{
  "n_layer": 12,
  "d_model": 160,
  "n_head": 5,
  "n_kv_head": 5,
  "head_dim": 32,
  "d_mlp": 640,
  "vocab_size": 2048,
  "activation": "quick_gelu",
  "norm": "layernorm",
  "norm_place": "pre",
  "norm_eps": 1e-06,
  "positions": "rope",
  "rope_base": 10000.0,
  "rope_fraction": 0.25,
  "qk_norm": false,
  "attn_scale": 0.177,
  "bias": "all",
  "tie_embeddings": false,
  "parallel_block": true,
  "init": "normal",
  "init_std_qkv": 0.0305,
  "init_std_o": 0.00623,
  "init_std_up": 0.0305,
  "init_std_down": 0.00311,
  "optimizer": "adamw",
  "lr": 0.00152,
  "beta1": 0.95,
  "beta2": 0.98,
  "weight_decay": 0.21,
  "lr_head": 0.00326,
  "grad_clip": 2.0,
  "warmup_steps": 368,
  "schedule": "wsd",
  "decay_fraction": 0.81,
  "decay_shape": "linear",
  "final_lr_fraction": 0.1,
  "batch_tokens": 16384,
  "seq_len": 512,
  "doc_mask": true,
  "train_tokens": 124300000,
  "steps": 7587,
  "dataset": "wikipedia_en"
}
Each number is 128 + 24 x the weight over its row's rms, rounded and kept within 0 to 255. Layers, rows and columns count from 0. Numbers have three digits each. The size before them is the row's rms in percent of the matrix's.

# layer 2 attention query, 160x160, rms 0.0597, rows 109-159, columns 80-119
098:106137120148120133114138111116104158107147153105162112084104149128126138118145117136138103150097095108148153161147187126
100:122128136083119123154132120150145135127099125139112130127148078108121164102117133164145148147151117148152090079140077129
097:104097166135114108125135123113140133125154073102111128150163101150131150158129101111151120100135138143110108101136130130
094:103133151130108144166108158119127149163106065090151135127146146108118131133088128104109100103143130125104142126101115173
100:119142168137094158152111133113120139124149088116104118117132164147121149148130110124163125156102110139132139174137153136
093:126120141104144099106148102145131097147110147128152128118132083126138111109121146142108127114169121130112160088180144144
089:170133103101111134065110130136129122102090130131111111144158102129104121127115161140086117124133166119099121169136121121
092:152117156130061098143106129106162137123112131112146187145144147125109125107132131121125134134155138129091100172131120141
097:100159138122099145122084108050160133159133146176101113148131132151127103110158109096083107111141157126117187159120143137
109:115122126149156096141149116153107101117138155132168125127120121145113109166163170113130118168152183144143145150157131105
105:106126103087124112085127141188123148145091098114112113105138093145119111141123158142101125160134079153151120140079142117
096:126154108145157159146145109102151142162148151126110081112112130130161126121143160167103139131159140136145119101118139132
101:129122120103118148129119166118124119145137075157161134131124103128143181123150120135126126120133096121082159105166112108
094:162148112149113139156123088099112107155121141126156127105139134142110137119131151130094123082155176131116116193127117144
097:112118115145081134115159129167137137135099106148094149130129116129111106153183104117194111156184123128109134152085154105
093:119129114110119128110121135109139112148139126121175153132131132100151144154179141110120134110121133153108122130119111066
092:143126162141127126108152103094138130126123169113128113159109101110158111144145096083144089090111183098093156133155089142
086:167138189184073126095123122146122117128140123142140104119099101118129138127112090096118151112157190131106116135096149126
099:136139105114141144117143171127126132142146144167144084128156178104130112073088126110092127135110138096194136142138136122
095:135129155059094138103127142109163137125143106138138165137109117114101179129095134110113120140100138085136142146166090123
122:076121126130166154175132104079118104128132097112150123104119135117144120084173166155139134084108130130129140143106155181
146:095120121134142158182108123100105129140144079096125105104127145094155115086156155127128142112093134110122082093102133119
098:150133124114132122112165127151129148064115142134126120104098117158125134142134115176126102174132102161120120167119161170
097:177122106105121124097141110102138161119130129109153158139138130166090147125099083109133120126117153119144117157156115136
112:051138128140125151102102143120101120120156123110096103126138126153129100086144132115165138110132149114115100112148104161
157:134156136134087087096123114129158178148163156155118181104109106152115125153110082130127088113150137165112140169119092116
101:170107132136113140130173153137126112100107174123154128135124123100143138153105080154119097119151121130096124134136130119
090:115123136157075155130103091130143124118147140130167182124142139146124169106119081143131097119155109149135113132110135170
091:154084152124123115148125144140162106107102160137130155151164170139134128104108080122108118117165149162124123162109129106
082:163130111153155115097152141163181165138131186106112157126108089119119110122179110140121083127133126122124070140112132126
097:164108120145101119130143135152128096087111139127141163130147130154100137106104082146095122131173152154126101158158119170
093:085143093144115129112099116084137143149131177127158150092115131140126121114163132126150132140112110145099126142131146103
097:078130150129125137129127115116109111130140155119147132111109141152144085124151113140198135094111130153116131132143136122
102:106108191121108154176100113120153119177135138132101124150145197121151132096123135109150129111113160134139116119109124113
103:149135108126120148134116148129126124073089130124185125113110122097133129164104109143089113154126110129093175129138138131
098:142154097175101112109140114185135158126127120127150153154124103121106122134131121119095107145122168112117112128189120166
097:129138121134117097180136132135132089138122136150163095149106131095120139128161138120132144112100112122132121123126168096
089:113130158118116128145142137162098096094119111149134142141137098170110105179125149115097148145173152120129138123177094161
107:097154096127157125124092117078144150180141153114132108121086120121158120139120124123143122137093103136097137109110148065
112:113127109209136156126069117117130136142174124102115128129160148111122131083132127088156121084138121094129125110110112094
093:112124123121136153111094154092119104150112140142154122079155135101123134140106155095144164145132110084140160150113115123
095:118138126130094141125144126165081100065097127118143164126120126135097116122126130132143146132138143110130159148196126174
094:126148119146148115123096101092116141148132086105105098138097101119150086111139119112185120122063110090157152104119187066
101:136134138156121114156114130127168112161144153110111141130131159141135157081113102103080118092175159143111099117103127147
093:111140091116098136115135120156100143103116126142149121104111102124109144175148136129142128178106130108119168116179138166
087:149134135132108124149144108116144141116133115184151124116118119132125156158145119160084086181115123135144090152138160171
092:112117127116113155114126095121125112145120146138164169114150165105114153113088151119093141130165139137140168161149116154
097:141120148126106134139149098089136135191164146146165137104145124128121183113173119153129143133104142144149104111126111159
105:108114128146130144133106142104117111138159124098109107127152137126137122107100134102155134092149133129127139106078078089
089:109149115129133099134123099105121136185132098133129099168116124103131125121127135119116143125092155106135150096125160080
088:099142095112133121096111143139139120102127178110096121120120121138146142121131104160135124151127072164062140124094117113
# layer 2 attention key, 160x160, rms 0.0563, rows 109-159, columns 80-119
100:101107135148155120119120131103120125087113115155105079155136187133111138094137171098135151134144157112092099134132135096
107:149116163142165151121081189104148127134101117130168115099161136123177098151100162131141124105121142106112114130173142150
102:117139114099090109119161128140183125107149139131126134109083143092132132084122083165142126160108127174106134115131141177
105:149100144128124158193093205160155111114154088126079121123132143098146131139111133131104144133155150146149124097184093150
104:139126094156163056091128158157122157102152144107128087104135161104132143090110086079109127158101144117095109097162143094
101:090150147138152107139127101156112120141126096145112138123113132156122144165116090170124114128106107146148132148092099074
091:114104157102164143197130104109162116177146102132152144127132102124137080105111118127152122118121130102126067107122118128
093:122108116128124132136170122135157136160161151141116130151122109121087090134108108125165090147152138141093126151146139122
105:123092142140142148164106111185141101108147153118114116151121154138102132138146104115162168119156137106145060118114132131
111:078101131136102133110132037121119127137113141116110134105142127185125173156102119164116154114110112135174108160140114119
110:141085175097162150155106168128119109119141073137118108143120145128154151144136126153102111130119139114145159111104114117
099:086099053132130144132168161131076098131107128140112133144137102079096141151161154147103136124142175129159135128133112095
103:123156091152161136123150132128139102071122156103137122129146119120177124167122120177124160078150138106150100110132159139
096:089089111136146143151110138148144142138134143108103161117162149111114102153133098134123149155133118158118112080114126121
102:118101138095145175147145110136165131035142115092118108118149143121127126079132136125102114119098162137137133100107101169
097:135151098131161131138133120128127152130132130144089107125118125152145073133103086134126167158096111117149196144114139161
100:137084166137142124184142139129128151108160111110085144102139149136132119141147129152097143142151088138141108103120114132
089:147128136106154081143108102140138143104140121111080119084105154114125102174165095137127138212120128159110128142117099088
105:108105161097125134193151137118110101103134090120094123173131134091114117154120168102153169143113130128108091142155130133
096:087133118156149134154114127112121097103162126123103118123138121133144103132176124164151121141115119130098093110109156136
142:143122156106128146156122128103101138125156114132096127141155147127146116154130180121130133076119174149130121079123096111
088:132061113104128145178108136109144107142105132108140126092113155093151168077127119122139115126116100135107098117084162111
100:138161105114065129109107150123119144163145129126137099124171079138096106111101111101148156114137174118142156115119093138
102:089145132173109145102124106142105128132162172095123111140109142144177137139130147177112118112139107130102145099080124146
093:123108098147127144139127145110108123110157095143126110138165143081154119124133157161110126140144137092134070124120126100
161:134179117168128089074118124179130159127144156126102121163114087174080138138174088118137128158151145135137128168174095155
098:108132134131118083146153163130155135111146129078171138126154143134118157124149113111129089129077114181121149126132111171
094:146131132101128137154143129115163146126114119119127124172151105103135189137153127108085104141121163118152150132123135118
100:108139138108152123134142162142135122103148113102111127132147140165144130138188144137164128111114120146153147125120120167
088:143173117136106127104126160157125139113089122111115132138126108128095144117115105107113144117123128152170164166138079152
095:114155118123156146120105161110156110106141107115112108151190167109146125101152145123180139117107127118176145133129120130
094:145133122142084083145129101129116154139106136124116121131127104146116131146124066132079150117135168144143121114113105131
099:129132139134117088137168101103149152097154121136151138144164125119128167197126109129111097179118186124123169096125085137
107:124115154114197113135151131113105123113156154118158166125132111131141144131153152135149103135140122123118160101118138171
101:095089116132090089149120149142159159137122148091167109110122122153109123122144109126134115130080125170106115138154116142
103:127150091132133164105096131106098127126111109161132151146135123107120091092094101111159152155127130087159109161129134094
097:074106127145120126111151117135157130087169134143143126140147161132150146100151135128139111126128115124123096129147104169
097:097107124132128143128134125101144116150158105139114129115148163082137131100127149122203109132137098095138130134106164119
110:147112116138109087130136131171106151129095135141134139139088089152107124151129104135071136120135153149102114123145078118
116:174134123160205133142131111135122121113080127137093138170097154110155122095123137143083119142132120147158092109110181095
096:126080156101114090150102105143136130153099121094098119113077162146134105117158119139103146106104110165108112112112153106
100:076146096142122138142106104086167136127156125142158138117145172099134117062132148118159118128119124081143089096103161109
099:135130124141076153087121119153118117154115164164122120130098117131139123151118135127072143117155155125147123132109107124
100:152137127091218127132109108131105131095115120154085106148113099133141162112129123144145124144130123141139111134146114109
096:104107091144066135116077121091115130171135138139166131092123118104107072119117122103130129126127131098122092141108152086
086:147103135134088143089146183140149128141152117113155120160165113113114132136137109095171132081146167095116159150145087144
094:108134142110129136180104104129111136122127131153121148138120120157147116114147129145126131122100139109104109110119168096
099:152152161086140104151122140123158120100101089134104124151167126102119147169148120120111124125141170107131134175130139144
106:127119147130190121147133102141151107104105137135081116151102160133147133122114179158119104162125121154116096127112174110
097:128147108124129177117091090133086118127148139182120162106089101138139107135121125130091149108179136105147105137102130114
084:118130069091105115148111116122108169141113127131096116136100078163125167112118139133103153127161156152141147130109110132
# layer 2 attention value, 160x160, rms 0.0566, rows 96-159, columns 80-119
155:124130102102081132139115100083129127145102112192104138108118126115137114139136127147127135117114130119156165158134144132
111:173134132086130158139099118115106140132122154103143102111187104123129130128150124118131134187088137137148155150144097125
122:179115121088112119088094122137119133131116140136125078109153127130117081131144147130100125139074112140120154123108135119
150:126115140146064135096196117103120134148137104113102121107139132132142127114092115128131135148157126171101154139119126127
139:100135129087102156119106131169144127144125121159068099107115121106116111130066148133134143131106116136121128091130130134
138:102123132115129134093121127103126134106096086175129125084139123129127122104066115122135145145147097115128132130120126125
119:175128156120134114123116119144092137105140128066102131122102120146129132135204140134115132179126119136128115141156118143
148:131118106126141136112100146095138121098133190126138124143174154154119115124087130123196139115125126158124143141099117080
151:110139080119098125096110148123166125143126132136032135121133122142126164121060141129119115129168088141098115092089126129
122:074120117156175140125148132156155126141129147133147138159121163122110083101081164106184138075168117118101141124076122104
119:155138081125094081122084129143149129165134188155111117125150112121106132113100090142129127161114074149123124149129151083
133:094125130171106105126148139087145120125144195110141155169153137164142152110138119127119119109175125162147100148140118113
121:128137138108088117123132136084136130125129102114158122108133139132149184146133115120100126124124140138168143150132116145
120:105108136182126127124186136112161126132137164129157169173130153145116111093131122115166133126182131119123144125139110127
146:101123154135076089112186120115126116135129144081130118165195132142110107117138123121143140151115140135135170164169132129
137:104141101101144139134099123146102136114108134141104109126102136169132092123115142136147164159150109101130134163107144108
120:176143161125159096134096124114082120101110105149147150090120107149122143105163120105175137176129106131136102159146121108
151:100109123098116097126079119093120139139116071128125162100123126141135137170164133134091088142157134082130138144137136132
131:109120152195147108128151107069121132102138149118161153125184125153139148125154128112126129146153135154137121139167115113
135:124111169157148109124141131128123114127121110151143140120141136098122085117145137138165125139140130087104140103155131140
135:164132167172087098139179105116146100134138097140170117131169120124149131129162090129123135124092180138152142165194129137
109:106135121126137148141168123131139120121133114140128123136113141104142160153106155125188115036130108145115115131101128127
122:125130162157116128109140128107121115112121093110127125112154132143163173156141124136103123104156159155195110139118119120
127:108124135182138141129132144107123112125133125164143132176130124098119103127066118159148146092105137096124171131120152080
117:116129098111085125113097112128113124112117117102097090069130101139111163140175134147104116177121115146156126131134142147
127:188127103097142115126125131114107136131107137131154120139147107120122106122147108106126121159077092132119152150172140100
149:133128182158090153129176120139111125134160143135143117108107130118133135151104155128105165125123188138174141130159114136
145:134136141128121094151096126112140120113121185156153120173152138143120119110118137124149137143109143113117152162135158116
139:145125150137146180118125128165145142129125143094158115190129135154129149132135110105089142132106160117147125114144113152
134:131124157160181091142127138103103120106114131133156150148162137098135099105144132130154123126142120111109122130126128102
121:188118123138147146141170137141119134148164152147149159174121119161129116119089115107115136139132147127157128120125120085
126:146123117164144129169184123126118128086141127114153121115131138080126139126149121164136106080129125136128113106126142134
090:124104112111186121117130098119133139160138183145137143148109139080130155113177122122118092131116095097130141140146133092
087:133112151126125086153102106148104137113110143090148102132110135141115095140161107107110131107100166140094130152141139129
099:080123085151098133134131136124184118123124185148109148138164134147133082112152134134122129125158118159117125122147153100
089:135137142132111101127133148105078142100128121112116150120170117128125151133148152150098130132168140128099140127099133123
094:151121152139102147115149115145071108119116140099138105182146131126128135129140110102097146166155169098205158123182121114
090:107144144124178139093117129105130139128133119130094109097143134117138108149114123132190118084161088113134158114121127157
107:125122123120096167128155142131117119128120129128154132150160128121104154107144126100100145137122166096170120129159104145
089:102131130107097130121122163129093110131133143101160138113164106133124154133132137101146151113191153099127106129146101153
086:111137136140133126105101144152141143167137135098099127133151136141136105158115127131150118113126131139119129134114123107
080:176136130133133154109107137124165158162116147115156126141104127133137130103095115156116122167108088148182133124160128080
081:119132143123152117118117132120142131111142080113131134089125117147132131157086129131101119185097124175138134138066139152
099:108131121116129121114084111146130144137134138118124107133080123110143138114125108151124142141102092131148093134133122061
080:057125114123124122108111140103126129159148121136091134118172131119121131160140145130163113093121113128122141144092127119
088:176128124126159105135079116111138145134125180132158153109118128120136116143115118161109110097124118123111123113114155067
101:131126137121112164126116125126109122150123131124147093129132124134095172095141115099136142123102176108142147113168115166
087:033117117135075114129141114128161132170124149125157109104161143140130143129160110132103142113118116136186118134147136114
071:159125148139164106151143101157150130102124114083104095119110133145125120131141140131108150082145141150102125142152132164
095:146113125128084145120141130156151119105116131109139125141137117148120121082106118103129143155109175123140102122162092154
098:092133124129168121107096129104147148122131111136141147092132139133135140146100123147118097152114074143134105130079155118
104:127106138121106151116134126133087119120141123114119131148129118126122154139160123098136141116146169087156149128134118184
098:135124142107158111134125148163130136129142154123103123125105127096138153149178137142133109110143083130133146124094112129
086:113107102133092174113140122142163138147119166148166126159137141131124150121114129113086160164140129104180135145163102079
089:112099095150103118131123111150098138098126141139127116106110141120144120123162113132140127144132070122164099131184109101
098:110129113129101097113108113143132139130143146141139140152080112139150106115167091145168128118111083104120110133137135085
083:121140127128150131112099120102130133118120114147121131098130132125126120101091124135173108171134143149133127103129127090
100:090119137108098155099160125130086114103114108125112113131148133131107127125113119096134129140130208102134148127149113211
079:155140144138111098137088118126145132101115158123120131094142133136136159152161147154092138125157108153130119128137119095
093:165146144122112132123142126133094133146113129131136119164105125111129158104133140113153151125127090105147142111154115135
089:142131107122123100143106150138173134127153108068147149121093124125124101129132127130185134098138080120085106122136102108
096:172130144152139154110148146102144133131111130171130106142139141134120117100093136129099120182121151121197146118139119112
078:073120116166140127126125126173105116099135128140156103144110155123132083166154127100107159126160122094139140130145122154
097:123132121114139187119159147104144134162129127158153123127122145095115151087119150096167135125113134105155132104150117144
# layer 2 attention output (transposed), 160x160, rms 0.0577, rows 96-159, columns 80-119
146:108159104117159168146143089088145106100135130174152124130134182138125152136112128116093129157102120188115108130149123129
106:114144134106094167122105111112146144140142129115134138089124138093108147170154166136141080149101096099117101119109147153
114:102103126132099108127117095169130158125084128147116125118105131097087126175194151113134085139121096122111109121111147157
129:130110147104096119097139115108159094161124096145151135086149102098138135095093135124082151144152147164070102113135148123
132:133084123102101141130162146146150148132060145197104128131121126106110091175131164099109112129132130161163124094160131155
133:133093096117152132128142131137121181150073139176101140129136112108132105116146126126116071120121130162107111103156101102
115:117148138084113091134090118145147155103135070103132123104132153148101147139163162151184127116122127127100096143115120173
147:137085149127140162105075127096139145123139118153095126105131127111115151176142123145125078137111100089128112125077145145
150:126112081126111122093108179125148138153103136168113161134126095115152143152113144127079144123145140127161134102093129129
119:141084136128129166119135149116107148144125142155122120121103134109141107130124095100110141090158115103145172128108136124
102:114132108125089124112100102141119153092139144168119140159129118142072127187150131138106074116126097163160164121155119106
125:120137126144128139093119123114132056096195139092123145125132131172166159111097095170090162130130124107135160140114136087
112:124163111142130126150128123105150074161151104068142133129165118132188159111082109130135137168082142148110118140139105108
112:117095152150131143106140156099121119131166106143132118084106155151106133107110103136103160117162134077143182133120147113
146:150103156120103148090112078131125092129162100099178110068125173115112137109117099131106116136114136094109139145149153130
128:108126122087122123141115096153107158115132115155126094122114166128158142146156167127133106099118112135114138130130126128
115:112147104130126120140103141121149166114125106115120121122149123146108136141152148144200061136135104138080128128148134150
168:099122081131156097157118106113100138165113105150152153155105147153118133143166133122139112120122128158105133159118120138
122:153150120089139165097084112118109098141174125095108126112137136114158142081134109169129154139117156118099138156108111081
123:109099137172154119147144137126087149134102109159114110094085136103111090113141110102134130134155147076157178127151136136
133:142152114146157127137132121102115058131119134091164106119158141153117104069081106138136145167103143156110106171156140074
090:153133156107163148125123132124147073137132123119142132157154125115206130113055127109120177106111143134108104116117138141
107:142104101127165134111092122123126054136139109086110140140148122132217141070106134163134160132114148140121087127108123077
125:138116177148131149120117101130111097101127136133142103136086151086150105125105081116087102128119139117179161108112143118
117:133135088093127114113109120153151174133127115110108131121162137124116155132178130137173094139106104182123090113147091142
116:105142150131107143143104113142119088127139113130164114095102111109137132156140164115122087110097119110100122137123145112
136:143156149131102154128147107130126074112136128106103147134150140106138110108087088139138138118123141164162121139151108091
142:128113130098107150135124090124130124097133139144132058086134158129136138157155130141103081154102116121130160146154149118
136:151138149172097130132155145155108134144133165076131133134130145146138113099123108145145136121121149101171120134091141084
123:133104137146155151132108131100071089124131110128130121110091113113157111110135110128119129119141150075136159149119133117
122:133148141160089150123128109124158111110178142135127133116082129119126108125117142157107133127163152100144146124103175097
122:156155153125167125106105158131129159150155131100127119140145128087140119081116073139142158139136136103153108127135120123
089:135100133143146134133123144082125189084140128131112145131147143122084118095139102143114114100140110158123078144083104127
090:198114127111113142121151147159131042113106138137156125107109119151099124129139120171147115127129111121113125124121126192
101:089143070146144116135135135112110222150148088155123134157134118099103168173139130143107161086129166122169136169089134140
087:126152111158172132147103180191099143069098169143125128123131101124170149172088151162166131151130116139128162140129139165
096:138139124137139077106135143093122069153090134144113103080097119128184159162111115127134120124143096129092149114087118119
098:106167108157086144106087113135169187152153139125121122133141152096173072150128130119128115152117138123155118187195118118
108:114089121134163107127133118089111057141129111134106111139120131126151159115137165091116154099144117133099129071081134087
098:097137157148134116141100135142160061135105152150136113144121150101192142142098129081131121130095119127130180121112116078
089:113139122147116124123160095151114073111095125144151150135100126131167122150146154146147088139093149140146130127151120167
085:108101119151135103122157100090112172109130150132099128136121180155101124101164127121140120128119113139128092065139143111
084:161146161117117125153119162147123105113120118095132099112098166139149136109115129145115093172117096139119112159175173114
107:099126116134132132112170144118146199109132145148120128084151166140156113140150127164153110137155119141133122096135134154
082:113153106135106155129112128149114158147126085107144143104127129100187130144130129127128085140129135125144118191151150147
093:139147124116114159128150151148168190093123152122117186134172115126045081111112107144144124120102107149143077100167141172
106:105107103134140107109139117118124034179114110145099078143101147143199110128124125095120157123134137143086129082103137093
087:115101097112129123143168136142108119149159121159167104155148141098132145127155119134106133080123155149153102123110121134
077:176171111142127106117144130184145082139110158173169119131089088130128106128164122172156128130152120123135108148161115161
105:141109123109154092125146134131154020149073125137096105125124128131165136137104139123116141119125139148110126085088141081
110:132135145103130173146124137137118255095190125131110128123144131144093122117118156154105121147126146142173112138125136129
108:135098167126134115131112122119123005096113173115117129142144118106197117106096148098157134121147126157086139126081082086
093:137155133146131114132125165150121139096098164135132147104110132106185103106124102196150086156155113117126109174163102139
092:128076092096142115126198149095124100126151143127115107125128135107140161118153135152109136075116133159133099097102125111
090:136120106110139132098166165077107190166131106148116093097153123149140137117146097176111127129173144123111092135089116108
106:059107104127135130114142128112136227091157140114101126148179148127111110130125116120154136134146151150133109136112136142
082:127169110135099118133085118132135171176116100145114114097143119153104118122114069091090136110110157125170150098118117140
110:140122155114121115154085121128151028171096129149144121097128122119188135142102144102109120097140139145111163127065135075
081:138153093139148114108152189154125109108082156144121104149145113096151123129117093174134137116130132110142098126150120174
091:092114092146151106100124125118155131149110136127106089138129115100148131133146136126129170137126110099115162063155096132
089:109130161137102133112107146140139164110129167143155145147141143108133148125164127133134107150149124118149126167130112094
094:156123093130142098119156116091112079134112101116106108137126118152120162119136137128092155088117115131114084092125155101
084:172102123092132150105181141116139110136138128141152127085153106152173142180127136181144113107129151154127148179080109146
095:084118141140123125129084101079132171162139109125099123134107135130132132107143123067101139121136119128109135104100113080
# layer 2 MLP up, 640x160, rms 0.0525, rows 0-51, columns 80-119
087:122112155182141122195129140136118121113151149111123128112115118148112105120101116119099103144098145124118138132110123157
103:165126142122145122133140139115144137104115152113089055112116141134160141109087134118129119162116160137118093132136140124
100:109128131160117131152134149138133133117153105140124138147110132109157118128093109122072130102147127125117125158149115144
097:124122118110119112154122145183153148150134156133110073127159157103120139156133140122152107123141131112112138143131115137
084:121143120134138105150127129139116099103134160108153089117142145138123119171133155107103138137085111131100137118142128091
121:095120131136120099137113163126109120128155128153108094125099162109137113135092107089141145083145107102142133125157113146
086:114085089164151110138118093110113162139101137115143106148134124132121130157140155130124168193057141126110118118107107136
103:144148143108117120118122140137073119098123152093099123106139141146135169106161148112125126131118120077107158100137124143
103:150144119104114109099116154163132131127159088129177134148127130093152117156147119120123129127115141155141202122133127152
114:098143097131110124159124129140078136104127146113126122124110125136095136117157152128095148117157101135134139102109109131
094:135112144122151107132112089150182140104144117112106142114105119132134102134094084138084065113110152102123147114131147174
087:114117118095154130122126104131116112121159093048183146108138114113149122138132145139108150155110156133062163136113144136
091:072130146139117122144114128125138126113154132078074125094143131132166116119127154168141120140133114116145157101129137121
098:127066143098130170231138144115104074120134118109150122124164184117173127073122154124122157133149142114126140084144150154
078:138120102127119093161105117131120133140098140136136097151120127168125081138118140141137102123088143168124139114098130114
098:116084155097140156194146162114102070100140121102135110126163175114158129076124145126122170118127154091127137094141154151
135:126106129073081177141139118123113100100096112134119144176136149100109146130120149143103132158096113092119172085119150136
100:140114150122144091126130174145116129121121135133103150125126139124120154102134132120162142129144106116138113121153134162
118:100121136143116103154129148144155102137131091103121134122171111161132140102110106140125145120146146103079112131144106156
086:096135134125118123159111120117103107126197140122131109166157149107125122099112098125089177137112143125131122109114112137
097:116080157110144149216115144132121067100147115137139100124160189120161136097117131131108171131122162114122129085157137147
096:122099148158131153169129125169152112107148109123146105156125154115110093104112142115132112112149118102138108138132154156
114:132125107119160103142132155159124149143145139160134129172142114123127125136123116114133142116130116116128110152110121135
092:091107099131153129154097105133137160157130126162142142117124130119134132087149112128090157169140167112162153112114089112
092:122107130126075149106106141126090133153140125125131133130170147110140114106161142127088181094136151114201140105140116110
094:123126156109135106145130170104128142138125132103132156118150120079132179141099162131116159129142111146112100123117118121
081:155126121099092164108100141131110117126189161089095159107135148106140082085128130119090132093151151111135133104137132147
112:095133153119118151128094114140153104133140118156175128146119126112130039125133126109082153067115142125155179119134105133
106:131069164133126133180128145117098082098125127107106099119133168125188105073115133133116162111145139124139126058140144144
109:146124124072139144101104116139080137127069111107106076113131119126124063131118133123114131175106141131124134155138132131
075:106110156101103112097133127122148110144162101079121181117160109145146116133128130154123160119123142126133106131080134127
095:112139145128138089125115138131125153101132135083132116157142132110132151083123131106127136105116132143109066124139121138
097:117085149093119166205139145122100081114134135118146110132160190102180123088118144118115169138124145108132132083146151149
083:140118115137130071147115133107125134146130138142141060122128127162130098098125142134122091128130144135148111128110145163
085:116138132161149140177144150135136115113104115084103114109149124155117160140157139109111166161077136123127127134172118139
104:127131113136148108126110142116115148156127133117136097104133124127143106158149087122157158131126148088124161110146145144
102:111132118147142117142108098133198131104124125094117112142121133120132107100137117096116136083126149150124094106166147101
093:144126114065119141113116092127121131119121106116139106118120148129126122106179123111115152116138144165208126150115114147
101:109124154159121151116124155098134109126065133070119119190149123108120146126138166111128122155146122106129126078097130152
094:115126155129126156161127135111197134146114127093110133085151127094120101140142122132090181133136121118155117132123122136
166:129127151107164157133118125130123138095116084120151131125138127116129109129136138144060120133122127069162117142146145130
090:118116100144107178108126125125111143153158129111109124121126132133111131175108137118158117126140155111132154137051137144
107:149121110152102124108174180113129117094149090098138119141142134108138117105157143143181165121093108117122117128116123166
088:147149125100141105170109110144156100073099138092148135132156146116159124125152129116157142157134118140139141130142116135
090:109133133121135143119108133117145143144150112102164143112154157086145133135130125121141142089135115105147119153109112136
084:134134150118140128171150165161112144133129129122145139087129110164117139145170109114132168131101141104135111161152114169
089:116130110155149114123133125144165139119121135111144131136146143128143106153105128143152127144141133120106120109074151123
095:101122155132111107191127109115115120111158164129132126144141135115137142122134101118097138127161143145132089110128122126
095:104145152103176117140149103133124128092120117114104121109125123131133114105089115120128136096167122131142117122108131110
102:121102158150129146146140128136131107090157172113156101121131249140177137116128135128135118119119126156171172103133114140
091:092100127107139146137125139066144147120104128119160113142162148140121146105116187146137153135160088112128097115110126110
097:094100145100087104174147103150173139101122106129101149134088136121115125124088116125123118139112165135082185154169144185
# layer 2 MLP down (transposed), 640x160, rms 0.0441, rows 0-51, columns 80-119
085:116151108076130133071127123121124103151116105153125115178143156095190151134142151147146164097147130142133120121140132102
093:098127101145137118106126130137108082179127108132157172138153127093122116145179106106131140080138115121118140133136118137
081:120114115117112111102110098112133121173097139091143101114121131128177172143151146113164132108123124121140133088102137134
094:123108113150146147121120099079128074101119128113165188127090135152162135099121138137122167118135114135143128106108156130
077:131108131126127162102120126106138178141134089142110163148120098119149135092125094154151118121169141124155115141119117159
098:155106150127116135105100086126120097115093134097156129104128126131159146135147119145132113169101155108128132119079124142
082:154193158086120154113122170136128064120153137157119143108120137116164113094108099116138089073183111126151137136142161123
105:106090140124118146150140103096177137152118138156139119185136128101090099149103135101117118121125143157144104144125144077
110:096103138150131129167125102107136124115101166122103129121130135147109142093114153152146120116151120086113056147117134099
116:166094177101140126120121116095147081120115111097123140138158155099201115136105127143149087136121137105116151104126153110
102:115148125129110137122130169108071104151115147140155106148130147130167138119158183121166203118150117154115107143118120099
067:139154134137105129124125149105138149135076166192083115136128139151092146120121111093145093069129102120181086148136109116
079:156113107106132110124153126093114104142102131174186144158126138107132118141137106093128121114132143123122091155125121127
157:118042149097131168203141154114120051112125119123130122127152179116204122078113145138128158133147136116130130088137144151
066:095125151126132172096126147128151114118156119110131169107117104100150171104126123105119149134153127076123121155138116154
120:120061145103131156186137167125114028104138121110121121129152175122209126072116138125128160132138130115128133098140148162
134:147111138112142176108134105125129144155110125135130142115122168064144081115117141123139146161088112101120144109090161082
101:138159105154122172114155083119138123130120117121148105150144141129113111142114094143082126131122151128130142135107128101
123:150124133119126166112130107111109169140128149158154118133111151081064121149118179113159106127132122127149119120117143089
074:140106132127143151104135133137149168136043112132138127095108116125110147165141154103160097126146116133129138159140135114
130:118053148108133145194134149122116028102139118129121115130155182131209131089115139123119159135131137122128133095146137161
085:131175125098130091106114147087104113153092150120098148102130113130168168146132126118121131156130134152135147112101090076
123:124124133121096149131150102108162105125099108112135131104123145130146109119111134141104125134110146135104137112145175112
094:153164164130113130121146161120120087095130153078116113159142140124131109184114144118138083093102095122120107147141165138
083:128138137128172111152145143135157108101108147126125124123082121155127133162099127118133100169121098131071087161087129127
094:129133105139117141110131091140131082142123122146123094126116129176142087113163105123145113122131134112140132142119151148
072:098114135162154113154155102115118133140075102170183099153122117156138166162135118127145125158104120135146133169142130111
121:140111124145136119125156136120097173121111128101102132124134154150113210126117149130133110192156125117115092143108138115
112:131047154119141149172145162120110031101128126127110120134146166131216124076112139125139161132148131127140128082145131162
126:114130134198127107144145139118177111138183134143136180165131145123143174100146104107123126093152120122139130103137118130
067:141134091160145156163125143125099159117101134183157069149106144106090136143128123099121101150116130130123162134184119151
092:120092146142118154131142127116130094155129125170105137107109134139136089150125109130127107135152124120140181138130111108
147:117056152100120169195143155113110047107129123121131118131152180111201123086113145133121168133131134117129129087141140151
066:111127130119125180111129144123122085116128114124127193149107124086174157142125103105130161118123118127117134136151096099
077:129109129095100130096120103121119159156149139169147136153110130109138094136088112128153115103153111131135138128077139116
094:140129127124115145121138120129134114111148135132123157168114152111114153065126155122089114103124119164124120155116098115
116:141101155110112111119156170124066129150130146155129152116119135134153140165112128155125118174134110098120152155121083174
082:130124165205135119131131181112124130135141128127132158143140117133125114135085135139116108135106136078094116098144134115
092:159137116058119107135114095140109154142188112190121146056123142160159130136111117122137115131141138133116129177153123098
094:145109132117132109105139128145052121094147113150136119178122147159166144100112154109154092129125135137091126110125130122
137:107146146117087175125151142135161153138159111135111120133138083122034153122108175120122132130125126115143129122136113145
083:133127143110147076155113146133146101119093122144144119129128122123189129083166127138109134109112122126105100110192119121
115:111129149099106118153090078134111129150112166167117133116137144141134135158108108145083102130138148141115134144142124094
090:108097113159123149087136152101094171176158121148105113107110116146081141134113119140113127122120121118123103131123139107
087:148115130126117125138145117117091080110114128151113107149115102168126121115135144138117115157124126144132118085154146119
078:127123104125134143068111087092131089125133117128117110183124156111145136109089141149124091121142117148132150090118132098
075:143114143082107151140103131106106114140132134147132130123114108103118159100129130112110120101135112113131143151163111120
087:138137097126156171081131164141144138166100097117121096103117146118111126121108156097156126115110116118117172147107121134
086:154099125142102146112118155126143116171147128111137118140147147124126155139169137117125124157094124135111142135140110129
102:129164126105129111101119129119107138175093097118125155149105039133124095112123134106141159136115129100091085138113132141
089:173156157157131092122142123152111060125129125163095139110111140133191109128147080118117104128097161146119136115177139156
113:146155130162185140100113157131082105145144165124135114126180145126148124108164164132127137125144069098176075144098110067